config = dict(
    num_hidden_layers=9,
    hidden_size=512,
    num_attention_heads=4,
    num_key_value_heads=4,
    head_dim=128,
    intermediate_size=2048,
    vocab_size=16384,
    hidden_act='squared_reglu',
    norm='rmsnorm',
    norm_place='peri',
    norm_eps=1e-06,
    positions='none',
    qk_norm=False,
    attn_scale=0.124,
    bias='qkv',
    tie_word_embeddings=True,
    parallel_block=False,
    extras=['local attention windows', 'gated attention', 'short convolutions', 'capped logits'],
    init='normal',
    init_std_qkv=0.0336,
    init_std_o=0.00791,
    init_std_up=0.0336,
    init_std_down=0.00396,
    optimizer='muon_variant',
    learning_rate=0.00774,
    lr_mult_o=1.65,
    lr_mult_down=3.0,
    beta1=0.93,
    lr_head=0.0186,
    max_grad_norm=0.5,
    warmup_steps=200,
    schedule='cos',
    final_lr_fraction=0.0,
    batch_tokens=131072,
    max_seq_len=1024,
    doc_mask=True,
    train_tokens=1133000000,
    max_steps=8645,
    dataset='wikipedia_en',
)
Each number is 200 + 40 x the weight over its row's rms, rounded and kept within 0 to 999. Layers, rows and columns count from 0. The size before them is the row's rms in percent of the matrix's.

# layer 4 attention value, 512x512, rms 0.0826, rows 348-383, columns 64-127
109,247,148,137,217,182,171,192,201,216,159,225,228,136,256,237,236,223,191,184,136,190,211,246,245,166,185,202,168,201,241,153,148,161,217,174,197,101,184,190,227,147,172,175,212,215,108,164,221,129,250,167,191,181,157,265,211,178,204,235,236,129,201,185,200
097,253,194,183,185,194,200,234,279,173,233,209,227,162,195,108,179,110,202,176,173,189,240,206,109,232,232,111,172,217,186,210,189,186,251,232,205,267,157,207,186,186,206,176,187,179,220,195,190,148,187,238,163,247,191,159,216,156,238,140,147,196,174,178,189
110,279,222,267,151,201,270,181,240,207,240,194,221,152,170,230,141,185,228,234,204,232,224,276,285,153,192,206,140,200,185,135,236,215,178,170,138,296,236,210,207,193,218,171,231,219,150,264,168,263,194,221,176,306,167,161,206,256,224,262,199,195,139,222,182
104,245,145,210,220,152,180,251,174,162,245,242,198,176,214,132,199,162,163,203,124,154,267,262,179,218,182,222,203,158,160,185,211,204,150,250,227,192,200,235,217,249,274,198,178,176,171,256,229,188,186,277,268,205,308,255,183,133,159,230,228,194,196,190,196
097,222,148,204,228,162,221,209,194,156,148,256,275,130,214,201,163,213,204,181,226,254,197,197,165,98,232,191,194,195,190,143,200,292,193,152,132,229,193,203,148,187,182,175,236,243,234,141,186,213,228,152,262,181,150,180,281,170,181,299,188,217,205,157,257
105,178,223,191,212,265,224,247,245,206,221,260,229,171,211,193,201,201,192,215,196,179,148,242,285,286,201,243,211,301,134,139,246,203,236,199,175,195,241,188,220,171,220,227,190,211,268,218,212,208,135,165,187,202,114,172,200,260,223,207,300,123,190,191,171
103,205,186,201,224,267,160,127,180,239,143,246,174,239,270,176,187,169,178,229,199,197,260,168,214,212,218,189,180,253,268,185,175,230,222,189,235,201,220,139,251,224,219,207,220,201,191,203,217,182,144,167,191,156,189,245,225,146,190,145,205,146,215,126,196
098,155,212,241,149,192,202,172,233,174,208,112,176,153,131,169,186,177,306,213,256,212,177,170,198,205,233,137,77,213,221,207,228,147,178,233,214,160,177,167,255,220,301,204,284,256,120,192,156,186,164,259,202,142,223,231,154,200,249,197,157,211,197,196,185
116,206,247,117,200,170,173,264,180,291,185,229,213,186,175,137,253,178,212,249,147,222,232,207,202,279,222,187,185,203,160,175,234,205,164,112,189,142,214,141,160,206,129,210,226,163,276,127,302,187,155,233,266,172,185,235,182,178,198,226,183,223,206,179,184
103,224,199,189,245,289,174,218,249,179,245,290,210,130,198,196,154,225,189,234,203,262,132,232,273,273,225,216,202,252,195,203,154,212,194,232,180,166,217,212,280,197,274,142,137,234,123,187,224,155,250,185,148,174,152,236,183,271,219,270,146,225,192,266,166
103,199,167,195,160,210,251,293,212,245,277,162,195,108,170,277,197,168,170,204,148,206,172,176,215,216,207,182,134,252,167,271,186,227,292,204,252,69,235,283,220,247,162,171,223,230,233,205,155,220,149,274,190,122,147,208,180,193,242,168,183,213,180,243,183
099,170,141,266,262,183,209,196,69,242,160,133,248,175,174,189,193,266,293,198,215,179,167,212,234,213,187,254,183,244,209,148,228,203,141,202,229,125,199,265,169,185,212,206,166,211,172,173,196,170,205,132,204,270,178,147,175,177,138,179,143,164,266,227,175
114,152,229,263,205,233,236,159,230,170,183,139,171,204,173,175,252,206,236,251,200,157,223,151,210,222,200,218,173,235,138,198,182,193,179,242,172,221,140,174,183,214,264,174,184,122,202,231,192,203,298,235,203,212,290,218,152,156,184,202,175,184,215,185,221
095,167,227,187,219,151,144,151,203,126,185,257,202,242,162,138,171,128,181,217,210,221,244,183,115,159,232,210,217,129,213,204,166,181,203,290,212,203,202,173,147,196,234,205,158,173,210,245,145,265,206,243,172,232,322,250,198,191,160,169,113,204,108,149,168
100,152,189,278,204,176,165,214,195,182,230,223,163,131,217,217,218,215,254,214,198,254,157,224,211,240,195,230,211,284,194,92,150,182,181,196,206,158,205,154,238,210,185,237,151,234,210,151,296,230,200,194,154,205,98,119,229,299,114,223,218,212,223,245,180
096,134,221,230,250,250,212,212,214,191,195,277,256,237,178,251,283,159,156,197,284,335,194,153,268,117,156,235,205,182,214,178,184,266,72,220,190,212,141,89,222,186,168,228,272,196,124,242,210,154,221,183,179,263,187,198,207,213,244,218,201,275,195,233,181
101,231,225,169,155,229,201,271,196,177,217,221,228,199,222,219,267,210,167,210,212,219,177,227,199,225,102,234,169,202,202,203,275,165,204,194,264,140,218,220,210,227,126,218,195,283,157,215,216,175,178,217,180,175,208,194,175,206,149,232,161,142,188,174,197
102,239,189,224,270,179,190,195,180,206,169,164,166,175,172,249,230,119,227,261,278,131,186,257,159,197,241,282,272,193,202,225,217,288,193,182,199,188,206,263,219,150,146,216,206,206,191,193,246,277,202,135,238,267,173,195,259,148,174,247,184,190,154,156,193
101,119,231,230,258,203,233,208,162,287,174,167,175,174,182,224,268,216,259,250,150,193,180,214,223,146,241,214,221,201,232,244,176,187,155,190,201,229,205,144,190,169,274,170,228,210,177,231,214,168,196,203,237,216,207,278,211,157,121,235,268,198,264,146,195
102,256,223,212,251,253,205,192,215,210,158,283,205,241,200,284,186,128,180,189,170,178,268,246,230,189,224,187,290,150,243,253,246,218,112,236,237,212,141,143,183,182,171,250,159,158,180,164,205,123,167,123,206,254,171,187,173,226,244,165,216,189,175,217,230
100,165,150,140,221,100,253,153,219,311,174,243,230,168,242,241,193,150,164,212,156,200,181,303,100,187,135,187,230,225,244,280,179,188,177,214,183,229,212,249,176,147,214,171,177,217,221,157,203,200,224,207,227,176,204,207,175,193,180,130,182,220,234,207,178
111,197,153,131,198,195,228,153,184,195,225,163,277,177,132,205,183,171,221,118,260,249,200,207,119,219,233,152,222,167,211,225,228,182,180,294,201,212,244,229,186,227,187,235,225,211,153,240,189,182,221,204,169,163,206,186,182,191,126,184,201,216,184,156,194
098,231,185,191,169,160,169,257,277,208,171,173,157,208,178,210,284,276,188,245,193,253,220,258,206,190,221,206,189,211,245,239,170,173,243,290,190,162,195,200,212,290,189,150,220,183,202,208,215,207,180,228,178,228,153,175,111,200,167,161,244,195,234,197,215
105,259,182,192,188,166,233,199,185,236,180,201,170,206,191,210,187,186,175,231,181,194,155,164,164,173,219,218,218,162,188,160,184,194,205,201,243,217,67,283,182,186,236,235,217,189,206,236,219,221,95,211,167,208,176,206,203,219,181,214,214,208,186,237,193
099,201,233,189,216,119,154,167,175,217,249,198,206,174,235,161,167,201,245,177,157,236,244,274,192,229,250,198,154,238,152,268,188,216,133,137,194,187,203,212,208,181,171,180,200,178,269,157,231,185,266,176,199,160,234,213,140,183,186,154,196,179,212,288,215
105,246,118,270,211,209,184,177,223,237,254,166,168,65,131,299,234,227,150,173,164,225,224,159,216,219,234,248,185,239,198,198,179,253,136,226,233,213,200,196,248,252,146,247,175,199,209,166,204,194,170,210,168,238,130,131,231,111,193,189,226,296,252,282,197
096,267,170,166,190,195,181,185,217,181,201,118,235,213,189,165,182,163,247,226,245,210,231,151,172,203,98,207,170,142,162,269,241,177,205,204,112,183,193,115,203,245,167,166,208,137,165,234,182,124,248,209,195,170,151,129,244,238,169,186,203,196,251,163,228
100,196,219,182,263,200,206,178,207,151,202,169,260,123,171,194,166,185,281,148,283,291,214,180,180,188,204,148,140,166,126,216,197,220,206,270,140,249,225,251,237,217,173,157,247,218,183,249,203,197,239,244,238,258,167,185,194,163,254,209,202,179,183,208,211
103,166,219,244,172,282,237,228,178,228,145,152,242,185,162,220,214,188,219,164,150,211,170,187,234,211,192,196,184,193,189,218,186,229,149,235,222,174,205,184,221,195,156,180,238,164,164,209,198,163,176,193,213,191,133,146,184,140,194,135,291,196,258,213,238
101,174,197,125,203,132,164,267,196,186,235,250,194,269,196,197,151,215,273,227,171,180,203,227,175,244,253,219,279,182,243,169,191,207,217,133,258,201,239,162,167,144,231,255,189,163,210,238,242,327,250,186,176,124,250,215,167,187,150,193,184,274,167,196,196
103,196,232,200,235,224,178,207,123,150,277,183,116,163,194,126,223,144,156,227,207,237,233,212,226,213,277,186,121,181,245,240,219,257,169,213,215,214,250,163,151,164,196,230,216,206,236,193,133,185,195,266,227,201,270,201,225,158,181,168,243,186,185,258,174
100,139,199,221,149,193,202,160,184,204,167,172,236,227,251,141,240,171,204,212,224,206,169,237,275,210,191,190,240,150,132,176,272,239,260,167,174,191,188,170,104,220,160,152,218,190,159,209,207,137,193,210,137,126,248,205,221,207,196,167,239,178,276,150,179
100,239,220,200,179,163,198,195,120,217,152,284,266,244,205,192,257,221,214,170,214,210,171,242,200,241,212,202,109,244,251,207,147,247,197,251,230,254,249,189,200,141,272,254,192,187,162,141,213,223,242,83,197,214,261,210,146,180,167,217,244,138,193,216,163
098,233,171,210,219,112,166,228,248,258,124,222,164,251,211,213,193,158,233,198,239,282,171,222,208,207,197,158,117,165,265,190,220,222,227,141,179,169,178,215,120,159,155,277,209,188,216,151,215,207,225,87,129,213,209,156,174,187,172,134,131,135,144,214,181
099,199,196,186,180,184,140,279,176,138,115,197,137,181,236,201,216,245,165,210,182,273,233,203,150,168,242,229,119,234,159,184,221,205,150,166,153,126,165,260,182,166,185,169,214,239,202,213,252,251,228,169,207,157,181,226,175,218,135,284,233,227,243,230,178
097,209,172,190,206,154,209,207,153,193,166,206,227,215,257,217,110,237,241,221,171,259,171,178,177,190,152,198,189,205,227,248,142,238,182,210,220,257,172,172,195,149,169,161,167,222,193,244,256,231,224,219,286,113,156,153,203,163,212,194,193,147,196,225,153
# layer 4 attention output (transposed), 512x512, rms 0.108, rows 348-383, columns 64-127
100,241,221,197,208,142,219,266,160,210,135,230,171,255,218,144,208,176,173,155,224,217,241,124,224,101,291,260,258,183,186,190,141,165,177,257,183,208,235,235,173,170,238,166,161,241,174,232,168,175,241,281,188,199,161,199,152,217,191,166,142,193,185,132,186
095,160,208,238,165,257,235,197,221,195,255,218,205,271,157,203,185,238,162,245,215,244,125,204,220,219,169,254,164,153,209,175,160,271,181,149,203,208,205,179,238,235,143,162,155,203,203,250,139,259,155,166,189,191,216,245,137,236,217,137,142,199,215,223,156
102,281,193,258,226,234,224,200,219,174,204,189,192,165,225,244,164,256,152,214,177,219,159,160,194,153,215,284,271,220,172,133,214,129,208,201,236,123,166,175,203,198,216,224,132,198,253,198,153,215,146,263,172,218,194,201,221,198,187,199,235,173,223,245,199
103,156,222,184,139,163,195,234,235,166,229,237,258,193,207,243,198,224,186,173,233,239,303,205,234,223,111,254,241,239,217,168,230,188,227,140,297,204,235,204,249,204,226,240,216,202,232,221,240,244,155,323,225,146,171,177,121,273,192,144,219,141,195,181,250
102,122,163,239,156,113,186,168,149,210,172,182,139,138,199,219,198,157,157,245,145,203,182,167,204,150,190,172,128,178,198,215,211,146,138,270,204,236,166,143,196,231,221,127,215,186,186,190,315,258,257,210,147,230,239,267,218,214,276,172,210,181,199,222,151
098,217,263,127,135,216,207,149,202,240,227,287,217,205,93,180,152,197,215,270,177,151,194,271,184,215,215,171,213,242,213,200,229,216,165,163,257,221,189,207,249,184,224,234,147,206,192,212,206,216,206,231,141,130,263,186,252,174,198,224,164,190,182,234,144
099,199,212,215,232,209,191,202,192,126,212,265,180,165,262,95,266,173,231,242,218,178,198,110,135,228,218,202,201,174,218,195,294,225,243,193,115,196,283,119,232,212,228,215,240,161,202,248,186,157,183,167,224,103,209,143,209,186,158,266,252,230,198,201,189
111,141,169,194,142,175,253,171,147,198,233,199,169,214,247,188,245,286,299,179,156,117,188,203,230,173,191,282,173,247,197,126,239,151,195,201,210,202,197,188,210,231,184,301,187,221,231,192,225,273,248,244,159,184,221,199,203,245,204,155,193,159,150,196,204
104,239,128,205,162,181,163,205,213,250,162,197,108,249,174,172,212,97,223,191,202,196,134,203,185,130,175,190,169,162,272,192,237,206,161,261,260,246,217,283,223,191,284,152,176,206,218,210,299,197,259,155,185,196,199,247,190,155,210,224,243,185,135,162,222
103,211,201,186,219,237,214,134,165,179,234,283,161,257,223,207,212,309,192,151,204,201,206,293,224,169,238,252,184,229,137,107,199,211,224,187,187,187,195,228,184,204,186,162,169,163,217,131,177,247,156,199,181,153,214,200,138,199,216,232,182,176,171,193,224
100,240,157,191,188,203,207,136,214,243,170,220,230,159,200,204,207,221,245,263,205,217,218,205,274,265,90,171,268,180,171,196,195,197,138,283,288,250,217,169,208,188,180,228,184,191,174,216,163,217,258,133,195,239,193,206,159,232,243,206,135,209,235,144,160
104,242,218,268,196,262,185,253,223,196,134,183,216,218,187,170,211,187,172,162,277,279,217,172,183,223,166,215,145,202,194,212,173,164,181,214,164,179,283,199,193,256,172,122,213,247,180,232,235,179,240,163,240,295,207,216,206,199,205,225,206,204,222,227,234
108,241,207,224,133,205,145,167,215,209,171,182,193,230,203,193,178,194,268,199,190,201,194,233,209,198,194,103,132,170,241,209,224,170,227,239,195,261,251,161,161,198,200,174,158,163,226,231,235,168,194,120,204,152,220,195,176,122,162,205,219,232,146,235,194
097,140,197,183,173,193,211,182,166,262,156,226,186,225,149,228,217,249,225,266,175,206,208,257,195,124,156,308,166,121,202,181,229,182,168,220,153,220,188,181,163,126,145,229,267,216,140,224,181,198,150,186,212,173,225,221,116,218,176,227,216,205,203,149,189
101,257,294,231,107,230,247,172,224,214,204,203,140,252,185,208,148,226,225,270,199,168,205,261,223,211,188,220,188,184,284,171,278,208,161,193,222,198,123,264,229,211,215,224,178,210,243,239,173,238,255,146,209,250,162,247,235,213,185,212,143,195,180,262,211
096,210,178,163,247,243,195,203,158,224,181,151,174,221,209,108,244,231,200,153,192,124,217,165,241,260,162,195,213,267,243,149,209,152,239,155,252,159,210,231,221,207,229,244,195,231,187,235,183,199,174,169,187,237,157,180,232,210,195,159,205,200,250,235,145
097,227,226,194,121,224,257,158,265,158,232,203,215,167,187,192,182,189,164,289,148,237,265,175,219,257,159,153,216,280,215,201,230,245,136,173,252,183,139,182,222,117,184,157,107,169,174,177,207,155,195,205,186,199,171,232,185,133,191,165,194,157,178,147,164
103,204,236,114,142,198,148,157,162,192,189,159,200,210,196,138,172,191,221,178,203,188,207,181,199,148,215,140,282,180,122,242,213,223,235,249,162,133,248,151,203,178,181,165,119,232,209,251,221,251,185,174,239,199,262,183,222,193,97,197,144,211,266,164,229
100,180,209,165,182,263,174,193,143,121,206,260,227,217,141,221,185,255,158,145,215,219,209,107,153,205,236,208,155,242,192,183,118,239,181,315,133,189,177,225,201,216,204,212,227,212,158,190,196,156,229,225,206,194,165,206,264,200,205,161,223,126,244,271,230
100,189,150,198,237,167,175,228,191,211,244,151,224,183,240,220,173,204,237,215,195,181,211,93,223,109,215,95,179,154,188,171,151,200,275,241,171,195,210,198,195,274,263,134,200,222,165,204,158,186,232,215,218,130,154,197,196,180,253,208,157,253,203,151,96
108,172,185,218,179,217,172,160,123,227,238,191,198,175,216,158,210,253,239,183,198,192,173,188,276,240,263,157,216,160,148,159,191,163,212,238,149,210,206,172,189,237,190,245,211,182,127,217,275,259,251,246,250,186,189,224,175,185,181,182,117,269,170,190,185
105,218,223,247,198,177,287,203,144,259,153,144,183,231,229,219,217,192,192,235,195,176,282,195,198,223,125,175,163,250,196,133,102,210,229,183,158,215,115,152,191,210,183,127,219,203,215,180,243,145,191,154,217,186,217,244,228,150,183,265,180,232,246,262,201
098,224,142,232,198,210,232,200,159,196,232,94,217,127,146,198,204,110,198,212,199,218,268,164,216,223,242,205,178,247,247,183,195,288,146,143,168,189,238,239,136,235,256,154,227,279,172,204,133,223,116,183,233,197,239,180,166,157,217,162,140,185,208,263,138
099,258,233,193,161,178,222,117,268,206,143,221,177,226,243,225,235,206,251,243,204,204,285,226,165,173,200,132,207,225,151,277,225,189,194,329,218,267,135,157,178,163,189,241,231,146,244,179,170,218,197,190,167,285,184,188,223,209,186,144,179,230,189,192,207
096,169,237,206,227,219,179,144,150,259,166,104,224,240,159,186,205,177,239,228,144,221,216,272,237,194,330,199,251,168,187,223,158,178,201,234,231,128,201,216,145,206,216,234,141,334,208,134,202,172,314,171,249,182,227,294,180,179,260,204,264,203,242,212,156
102,202,155,181,128,216,115,182,187,250,174,207,206,195,197,226,181,239,265,282,237,179,188,198,215,252,256,172,197,127,193,219,284,196,189,264,248,291,156,236,245,151,220,189,174,146,175,207,233,200,233,184,189,196,231,128,215,207,245,216,214,187,214,290,233
105,152,133,240,220,198,243,185,254,253,119,176,225,243,221,285,214,173,227,249,183,190,157,260,166,296,201,167,131,196,144,166,186,190,192,174,205,222,196,211,189,189,183,185,248,168,170,180,216,225,198,180,169,198,142,230,285,201,150,194,214,202,149,217,186
098,245,235,262,164,188,195,238,165,222,218,201,190,195,199,222,237,202,208,188,106,196,245,276,301,164,207,174,166,322,289,184,185,175,180,164,229,254,215,200,166,177,177,240,275,202,226,255,267,213,223,88,215,151,314,165,159,151,169,189,225,192,221,284,268
097,178,207,162,193,215,145,151,184,197,268,195,134,230,296,215,180,114,185,228,249,160,169,170,155,193,192,168,193,241,185,148,159,260,184,135,195,125,219,159,144,229,238,116,73,174,131,212,176,280,259,195,165,195,176,221,230,204,181,136,189,205,149,162,161
103,206,188,126,173,161,132,169,197,180,251,227,297,211,168,196,212,196,194,220,168,185,319,236,198,240,203,244,258,227,205,181,225,271,168,193,154,222,213,160,180,164,123,199,209,162,259,215,159,202,165,157,210,277,239,133,169,177,173,130,148,162,203,202,234
100,205,201,179,207,213,200,165,165,191,189,255,157,152,178,237,164,149,178,148,165,201,241,198,219,217,214,169,133,178,219,213,203,171,190,211,205,142,239,172,177,166,177,246,230,190,282,174,215,245,211,215,177,232,179,120,205,168,220,258,127,154,171,215,197
093,134,209,150,239,206,197,184,177,271,197,240,171,201,180,234,260,145,202,170,172,207,164,258,234,223,266,171,205,207,189,284,239,213,193,202,209,144,165,136,218,206,152,241,218,190,197,257,284,156,127,180,170,225,230,215,206,252,176,275,228,223,216,214,297
100,217,161,173,171,227,177,219,181,215,232,215,203,198,202,215,205,165,210,161,212,167,222,260,190,170,166,165,193,146,200,234,193,236,146,177,227,194,209,176,162,216,166,224,159,183,243,215,273,184,261,279,272,208,257,197,137,177,151,201,195,224,251,221,215
103,163,173,190,156,207,219,237,175,197,179,205,188,213,178,197,160,176,222,123,200,257,200,124,275,174,193,259,198,242,194,197,198,196,162,192,228,242,167,164,200,242,277,258,167,216,227,169,180,203,253,209,208,177,226,160,213,210,221,181,179,255,222,162,188
098,231,197,196,224,224,200,132,252,154,216,181,221,190,173,209,242,166,274,200,221,214,215,182,209,188,126,155,219,67,205,180,260,235,197,209,186,201,162,168,199,184,150,188,197,150,202,205,291,228,165,157,243,218,135,170,181,197,189,154,160,199,162,181,167
102,231,174,204,224,225,250,163,179,166,178,122,246,274,194,251,229,175,134,152,196,183,208,140,280,278,187,245,243,234,202,132,186,259,179,159,69,243,245,195,239,177,248,212,200,215,167,249,240,165,187,108,188,223,209,208,220,187,221,195,178,204,208,203,212
# layer 4 attention query, 512x512, rms 0.0764, rows 384-402, columns 64-127
098,216,245,235,144,228,193,254,131,232,215,157,236,218,242,116,168,126,178,180,167,270,186,171,222,159,215,168,155,234,223,178,245,167,122,179,254,296,208,217,136,128,185,173,203,160,163,222,187,191,234,195,207,224,197,189,243,162,197,136,169,224,127,225,200
101,217,176,186,227,192,167,223,223,140,159,186,203,172,194,124,233,243,189,140,194,186,188,195,142,220,205,156,292,243,185,159,221,234,211,272,181,266,220,136,221,189,276,289,183,208,201,228,160,217,167,190,228,216,197,216,165,193,204,167,238,190,174,244,173
095,161,172,254,199,180,174,196,199,213,216,210,154,174,119,245,189,201,203,142,154,188,142,225,228,177,231,220,180,248,196,218,172,255,176,132,198,216,189,170,201,217,160,208,298,227,238,208,210,288,215,258,204,247,261,201,232,211,243,204,194,210,242,284,192
105,147,209,169,214,198,199,222,118,190,191,201,197,205,188,211,227,204,196,186,208,173,192,194,138,248,173,108,240,267,165,185,158,271,223,168,207,235,207,141,308,249,167,233,294,207,212,223,215,195,233,266,180,268,166,233,249,209,288,229,253,179,224,335,243
102,201,212,215,225,183,237,223,254,212,246,237,191,237,219,232,174,275,175,218,228,198,204,145,165,210,141,234,177,146,172,180,283,229,216,150,225,195,202,198,248,186,200,185,227,137,185,239,225,183,171,206,180,101,185,205,209,249,173,205,228,202,217,152,237
097,243,170,193,240,224,163,227,223,219,201,227,186,193,158,140,161,196,166,181,132,200,237,226,146,120,176,175,234,187,198,194,217,144,220,227,220,239,212,240,189,240,211,226,174,229,203,217,195,194,198,165,299,218,245,135,200,199,149,218,268,215,219,257,212
100,199,234,201,183,202,158,258,175,169,185,213,211,244,201,190,174,109,212,248,179,46,253,177,206,153,203,202,227,263,152,135,303,159,193,187,229,201,169,182,195,217,154,247,161,160,192,212,186,145,150,221,197,181,227,233,204,190,271,216,214,170,180,236,157
099,231,193,187,211,188,120,222,227,241,298,244,205,198,205,181,138,219,142,252,159,232,232,327,224,199,223,237,169,100,132,207,120,173,179,147,160,243,243,113,172,203,154,181,159,202,182,196,189,130,159,206,182,147,109,219,173,187,178,189,178,192,199,159,216
104,208,175,199,211,173,190,225,191,207,194,105,154,220,190,224,188,159,216,250,206,144,122,186,210,193,182,167,177,178,235,146,184,143,274,167,167,195,223,222,148,154,141,232,235,176,179,178,97,246,131,192,281,214,164,232,182,112,259,161,259,238,134,203,207
102,238,234,154,318,140,209,249,183,221,210,183,180,200,241,142,152,195,164,143,226,207,224,194,189,257,302,212,226,179,163,180,149,137,150,147,223,191,219,271,138,243,206,206,207,209,199,241,186,283,165,182,184,227,248,192,219,180,230,162,219,272,289,192,253
099,176,216,220,231,183,219,272,200,123,223,194,265,219,205,189,214,252,184,162,254,205,275,184,206,314,246,226,236,245,235,235,195,223,171,110,274,271,210,188,238,205,231,216,221,228,223,153,153,138,153,224,209,265,185,195,125,196,205,198,145,167,208,137,200
102,223,212,152,138,198,236,149,231,232,208,178,249,240,150,218,165,285,219,253,193,196,208,228,211,224,147,181,158,155,104,254,167,181,152,169,202,189,177,213,258,165,212,251,204,162,189,289,206,126,217,215,205,223,202,189,224,246,211,237,225,250,237,197,241
102,220,168,153,121,168,129,116,193,162,212,185,188,195,165,172,253,241,280,159,181,228,184,184,202,155,213,226,213,190,217,231,170,210,191,138,194,203,209,220,216,171,143,171,183,222,214,149,194,174,200,222,129,189,191,208,123,236,170,171,249,179,259,152,176
102,216,111,216,227,149,245,176,308,162,223,234,289,124,186,189,224,184,123,220,192,198,186,175,233,203,253,135,201,181,227,229,196,265,231,305,148,198,184,196,197,194,216,164,185,164,246,196,215,194,181,153,202,128,309,199,144,174,195,151,214,135,210,170,160
100,248,192,109,208,169,209,168,209,227,209,204,121,149,190,169,251,189,215,151,246,207,199,268,248,159,252,184,224,179,202,200,265,214,132,218,240,240,176,240,167,176,192,176,209,222,155,205,242,208,176,268,161,184,251,283,155,265,216,235,217,267,226,180,139
101,272,188,179,183,256,228,160,223,196,229,181,167,260,130,197,141,189,177,177,122,274,239,182,168,195,220,233,209,217,201,267,211,247,235,171,160,213,215,154,293,181,266,227,209,181,258,201,220,185,189,165,242,226,236,145,140,210,162,246,273,193,217,206,249
103,162,265,188,229,245,243,173,236,196,240,197,178,222,211,175,208,200,263,225,165,127,172,210,170,151,237,275,109,127,222,227,222,184,170,192,184,199,163,316,142,204,238,182,225,181,189,131,174,244,218,220,246,151,184,242,182,248,309,178,266,137,214,188,93
101,202,209,176,166,210,159,278,224,200,217,198,202,212,155,218,171,214,179,162,237,232,158,186,155,143,125,191,188,208,215,212,238,250,223,218,184,139,102,218,198,152,243,229,171,148,220,315,204,152,196,164,175,187,226,221,191,239,208,194,177,191,135,203,260
101,192,162,133,212,247,202,189,171,189,197,163,176,271,260,251,130,204,188,126,219,196,255,231,157,130,196,170,248,188,178,184,186,235,237,269,226,179,206,116,182,181,230,220,100,165,192,199,257,194,199,140,201,214,191,194,215,229,250,103,137,198,142,212,147
# layer 4 attention key, 512x512, rms 0.0722, rows 384-401, columns 64-127
103,139,217,179,191,247,155,227,109,219,227,245,226,139,208,213,226,208,172,127,236,220,206,206,238,175,228,220,188,186,188,192,185,211,226,165,157,170,176,214,205,243,229,219,246,158,171,154,192,164,225,229,218,154,169,226,221,256,206,215,191,205,219,200,225
099,147,237,171,220,268,251,252,203,165,219,181,224,190,229,177,165,156,199,121,181,190,279,171,172,130,200,228,189,241,224,234,174,119,243,186,184,202,196,185,189,216,114,224,186,148,181,233,176,231,221,167,196,263,179,182,218,181,191,205,206,222,208,279,221
102,270,221,162,239,161,204,198,178,227,146,271,266,286,200,207,196,93,115,189,267,185,120,227,232,201,168,219,167,226,174,214,178,249,211,190,219,210,151,251,221,179,166,240,222,206,214,143,170,219,149,251,195,309,250,178,205,142,203,151,246,167,173,270,231
111,210,207,253,221,149,124,219,173,254,213,180,246,135,200,216,237,253,204,201,188,154,263,234,246,190,221,196,243,176,144,224,215,211,233,203,180,152,142,208,67,179,238,191,180,194,212,161,193,157,234,179,177,92,203,196,173,172,114,180,135,196,117,140,159
106,236,176,188,195,204,223,177,168,245,273,224,171,186,218,153,180,144,227,154,252,220,175,208,235,216,175,220,210,226,215,185,119,245,140,207,171,226,252,245,158,194,195,117,194,205,203,100,258,305,225,204,184,205,116,218,217,186,189,218,186,201,191,221,210
100,203,211,173,160,239,163,210,245,207,209,239,163,222,193,206,185,165,213,162,133,170,189,157,147,191,259,222,117,204,202,136,219,237,234,174,249,251,219,228,226,220,212,206,176,162,196,195,248,178,201,252,201,185,229,167,181,213,167,177,210,181,197,169,224
091,270,173,162,226,193,227,196,216,193,210,158,260,291,196,207,191,178,216,208,191,168,141,260,228,178,229,232,184,230,178,158,231,161,218,142,217,221,219,163,209,219,144,201,181,226,155,180,241,254,207,198,238,245,215,152,121,249,215,116,207,152,185,260,152
081,161,209,272,157,168,208,135,202,233,191,259,186,200,156,213,151,228,173,221,180,247,207,256,250,183,244,243,199,128,179,242,211,296,176,186,205,211,240,179,253,222,258,241,223,170,194,218,228,193,221,242,175,226,238,179,200,183,182,212,204,173,159,258,325
112,152,96,225,181,198,184,203,207,239,166,216,236,201,179,236,135,257,267,197,194,176,177,183,188,214,174,205,258,227,160,197,242,262,198,244,184,231,210,224,226,260,313,211,128,232,219,178,214,163,229,206,145,173,242,239,242,185,154,226,154,201,253,204,140
108,227,142,222,183,272,180,203,199,204,144,261,189,173,235,127,176,157,126,251,166,134,176,190,257,192,156,198,181,225,200,227,182,189,160,253,203,138,163,114,179,229,212,169,232,257,200,96,214,174,191,190,192,197,256,239,148,165,158,242,153,212,195,228,195
106,198,200,195,237,245,243,168,174,245,149,244,142,143,192,237,151,173,126,249,186,214,263,186,243,61,173,168,237,134,246,228,175,190,181,254,157,195,279,189,173,188,182,171,184,175,205,193,220,208,194,152,249,147,223,176,242,209,188,197,243,113,171,250,207
105,213,178,155,198,283,157,242,161,232,274,226,351,209,369,203,127,156,210,276,226,184,225,191,206,244,227,264,168,201,181,228,174,147,191,161,208,181,166,278,212,188,189,193,149,209,171,194,179,142,216,183,208,209,247,144,234,182,234,185,116,253,267,163,106
104,108,259,164,184,224,153,207,207,199,197,237,260,282,200,182,177,150,189,152,235,207,233,230,139,272,164,169,212,231,242,233,226,299,127,171,274,211,150,213,163,218,200,215,210,185,187,182,215,223,162,178,272,193,125,237,219,152,215,229,206,218,246,246,205
101,193,242,136,227,203,219,193,197,213,212,251,194,226,197,181,196,201,231,112,264,258,199,185,209,218,154,152,226,229,230,210,159,258,262,219,223,176,202,260,226,188,219,248,196,177,198,200,236,165,183,206,202,195,177,205,224,204,175,205,159,231,212,194,133
112,188,201,131,228,195,200,245,184,191,136,218,179,218,159,181,226,230,183,260,158,206,275,239,189,233,227,261,154,223,188,188,238,187,188,263,243,98,237,206,221,265,225,240,186,148,329,173,292,246,184,152,209,308,197,191,267,192,130,203,194,203,199,279,225
111,180,216,211,263,162,171,193,269,183,198,244,163,200,207,221,164,108,231,245,218,264,131,147,176,207,119,241,193,231,225,190,174,176,182,217,173,265,187,290,143,158,235,193,132,183,137,223,267,208,172,255,227,206,236,124,208,170,220,176,171,207,228,257,175
113,265,135,215,184,207,150,203,138,241,182,185,184,251,149,198,188,245,126,182,140,246,230,203,201,228,183,152,259,216,159,193,217,186,142,203,177,239,207,137,184,167,147,253,159,165,155,221,161,184,207,170,221,175,146,283,233,191,111,263,228,224,154,193,292
110,238,162,179,185,155,188,156,175,221,182,251,215,300,199,201,226,172,112,200,178,308,199,242,132,236,250,160,230,204,161,124,198,219,169,244,199,214,285,215,208,280,228,178,202,169,204,257,260,296,224,275,225,107,213,284,196,121,138,273,268,233,252,174,215